{
  "n_head": 2,
  "n_kv_head": 2,
  "d_mlp": 256,
  "norm_eps": 1e-05,
  "qk_norm": false,
  "parallel_block": false,
  "init": "normal",
  "beta1": 0.95,
  "batch_tokens": 32768
}
Each number is 500 + 25 x the weight over its row's rms, rounded and kept within 0 to 999. Layers, rows and columns count from 0. Numbers have three digits each. The size before them is the row's rms in percent of the matrix's.

# up: layer 5 MLP up, 256x64, rms 0.219, rows 49-68, columns 0-63
# down: layer 5 MLP down (transposed), 256x64, rms 0.221, rows 49-68, columns 0-63
up49 103:487514473507456520516478502501519505542483506484514535500495471547492515497460445547509523471476527489534509497514526502515461474510471506512482575501489520535516469546509485494517470514485504
down49 102:492539463492539503548468489539515472527498526474520506473539509491484487514480491515506472501456510484469525521482486468517525529520539481531480503511522451463533452474521483500465500499527500
up50 141:475528476454485458486519532484515503506581520503500510485498469548528536471501526530496467507500505477524487525478479466474493473544499506474502483522473499480507484484465481476485515462497530
down50 104:489506487456481500501507524517452446488563477499494463478477504499482511506488514492466472510507497444479476476494504492515497499535464511444510478485479524500487488500459503514553540471468496
up51 101:484502487495469482532476527506533473504488529518463490513500507441546509515507503515508516478477515514536478452464523488515506489534505533556462494532526497503541523459478507496496525506452527
down51 111:475499527485468495479536474458488545479491486519461520539460522498483527543479489483504497485507518537541488523448478488469456491504492496488502506527483496545489532495494531523509544501542516
up52 085:517450467471514509514446473499474515457488498508533544480478484464507505531506499468445485510503467452547509517491471505471491477475505526495512530479504499494476528510456524510495518490518532
down52 082:525523502545474476474496452423463499479478483556488532461485498510513517507544468500514500493507488488532485463494517489495504466507501472505475508484489546490509473488495473497521551483508484
up53 099:518471502501526452475437474509512482479483515475487479507488527513516452501506521527486503468479526524511504471476516465497537522520525536506480525500546447486497507491492504564460485499517476
down53 091:504526478512495493540501512521524480513521471520530520517508471508533551563473524509521480530473489503492490489505534505499443492466478509460496463536478494482504514463518500518543509452518531
up54 097:517533519478520517522518490438496522476506466513519482479515507463534460492483473489493534526507525489492480559515465486460505509510537541494507535538491504490540510530505474524475465530517484
down54 094:498476495539471472524478504590524491539509502525502497520493510513475551515531503503469468503536498530496529528497513486535513498465463451486472514497479498496492478514496523518499507478498551
up55 090:497498523475432461501481531485507512506514538475484494512497470473544506517503477507532555466478483510522491467520478493515489464505508536509497510543527514517555494494504562486478525484488494
down55 087:503489534468461493528495500572463453493494490468495538465520503477507486520516528522518497483467475492507500488520556538501472495471485529506520479498538512552484499525493491477487525493538508
up56 100:466498505489458481487501483532487514537483509556488473493476471495501534507519499506489459502503504513554454488469542496477501492492486474509503523496521466472529499478569510495543472532466521
down56 096:503477464514475504506443466501494485501504522515461469551521498474527492481469496483555482561491477498526466501509523491519536523497505523485522508437508480496521495496509483454529513499512532
up57 104:520550483504501450453464508503500503492522464490503505541491494496455484503485503520496514503514438504496482493496509500464546537523468476506511526474476499538487554517540541499473524518523504
down57 095:457499509527478533504525509465507480473470501549476523521548540504489491470497484514490518511503518562498466489500488522503516531548487551530505497519528505492519473540476479488521545486524509
up58 101:539505441496535477479483496492516508498531515489512535490519507463494519535511491478448510499495493489519462519501483463554550497483530519517503442477485499486535518505521511497542510533496461
down58 086:480524501489472498484525475507491485484568468532518485507517462495546495478467458526512479525496479487492531457499497541489483487511530550507525456521511518456476501485513547478510523482514492
up59 114:494529495449527527539520489492525498505501478479494520482541513494474497499475516480513439485522498512513503518481453511514472496550477469481546453499487543496519541482478526514510528517527541
down59 094:514465505481499472476498532520452475502499466517508512538480487498522534480510517540515493501469518474511511482500569474522522482548466487533463510509465483533516533498491497501552520470472497
up60 118:494506458501494489496506511467497488519523492478504532524442513500509526467476498471483502522494516472466469509526487475493516518562507582523491518503512496458558551497479500481491505489500515
down60 121:478517526483513487528516507506546523507505505532473454497494496519492456501515485519512504484478494453498491501498431466479462500484490453521508467509456521517462486481498540551533521502472520
up61 100:478520477515469467487478492477467550505536515509478502562494482505517492497479511477501538527472473501455477503530523484480561497506529501487485537479494543529490499507476497511471439512510511
down61 082:531499516514477507499518501526462497466512501462500518518500487506511486483517492505482543509445540488522512537520547461483478440522499480534539482524538476555486498505521494527527487515535503
up62 102:495456509523503484479494501514517504460521501474533458469492454506540497540465487529508534501485503532539521490520466501467464508516479533511563533483494544482500497502478511504511488536541506
down62 091:517544485483483480498495478478485491509460488540532538534526487490521526484568508516519507481523487507517482541507551481513549503514553501504458531521515488482461535492527491509504519497476504
up63 103:481504444493472480478541499461495541503515470503469528520508516535492506505498517469510492483514499520489503472436480512508469526519520471493482481462495533491524584527514503509527521512481510
down63 107:532544480509469495500480485510495450494512520486529485515509495461547506494539508516523499513467500458529518452516444509452463453479490532491461473481487489528488505491508495478527482482492522
up64 108:476484502525492483527487495502503499473498526477542468529520471522464480533507477500496439529486501511500508525437521514497517500510468471529552477529466487502550481498484499507519500462460464
down64 095:510553512570530497515512537489490468536462501515488495499509477559473461485539506493491480526480478506505517507494486537497476456542519524522502491460500491498506446528520508519518489482499507
up65 093:457503479445512460505478532447514455497550491496477502490494485511528488484486539506508542488496464513482519517484502482510542478551468511508510479480463518526494533512479468480479497521486534
down65 090:492497528475491494496505483505489460497537462527500508545550533500452512503525537528514458498498500519509445497499436473559524487520512499487449504505508506497460511476510476495499511494490474
up66 110:469456445484498477523493498467510523472515486503469488502505479555529536508499520498524502483480512517460496504507435486545530503502512508455518541492535487535506464539513478522524494499518514
down66 093:534493529515521513467471522520480486469544477515510506525513526469556522507491502502507512494520545475506492549497521497555498494507493529501457499493470477535474545465497474476465461497501530
up67 109:540510503518498478499491467487493526465507501501423483498510511488523534511522507462467502514550529526516474465504541500512506487490482450503543498469516507506535496498536482468525526518450496
down67 112:473531527497523485459478471474509522508509536512524503478535459515540492453520503510469519527480509501499487503532488528546543509524519488497515500422511490512502470526448519494491488522521508
up68 088:509516532548471490531459460476511483531476537523487487478519521520474499507488470457496535482505502476498532537492497521509486468509522523482493535561504531472548527509472494489522488519516466
down68 083:508516508507525516490448506501468440500571520509485513530503544504495535504478521511451517508468529481481503499472556522476500458491507491481505500529470522515488529550515499480504516476493495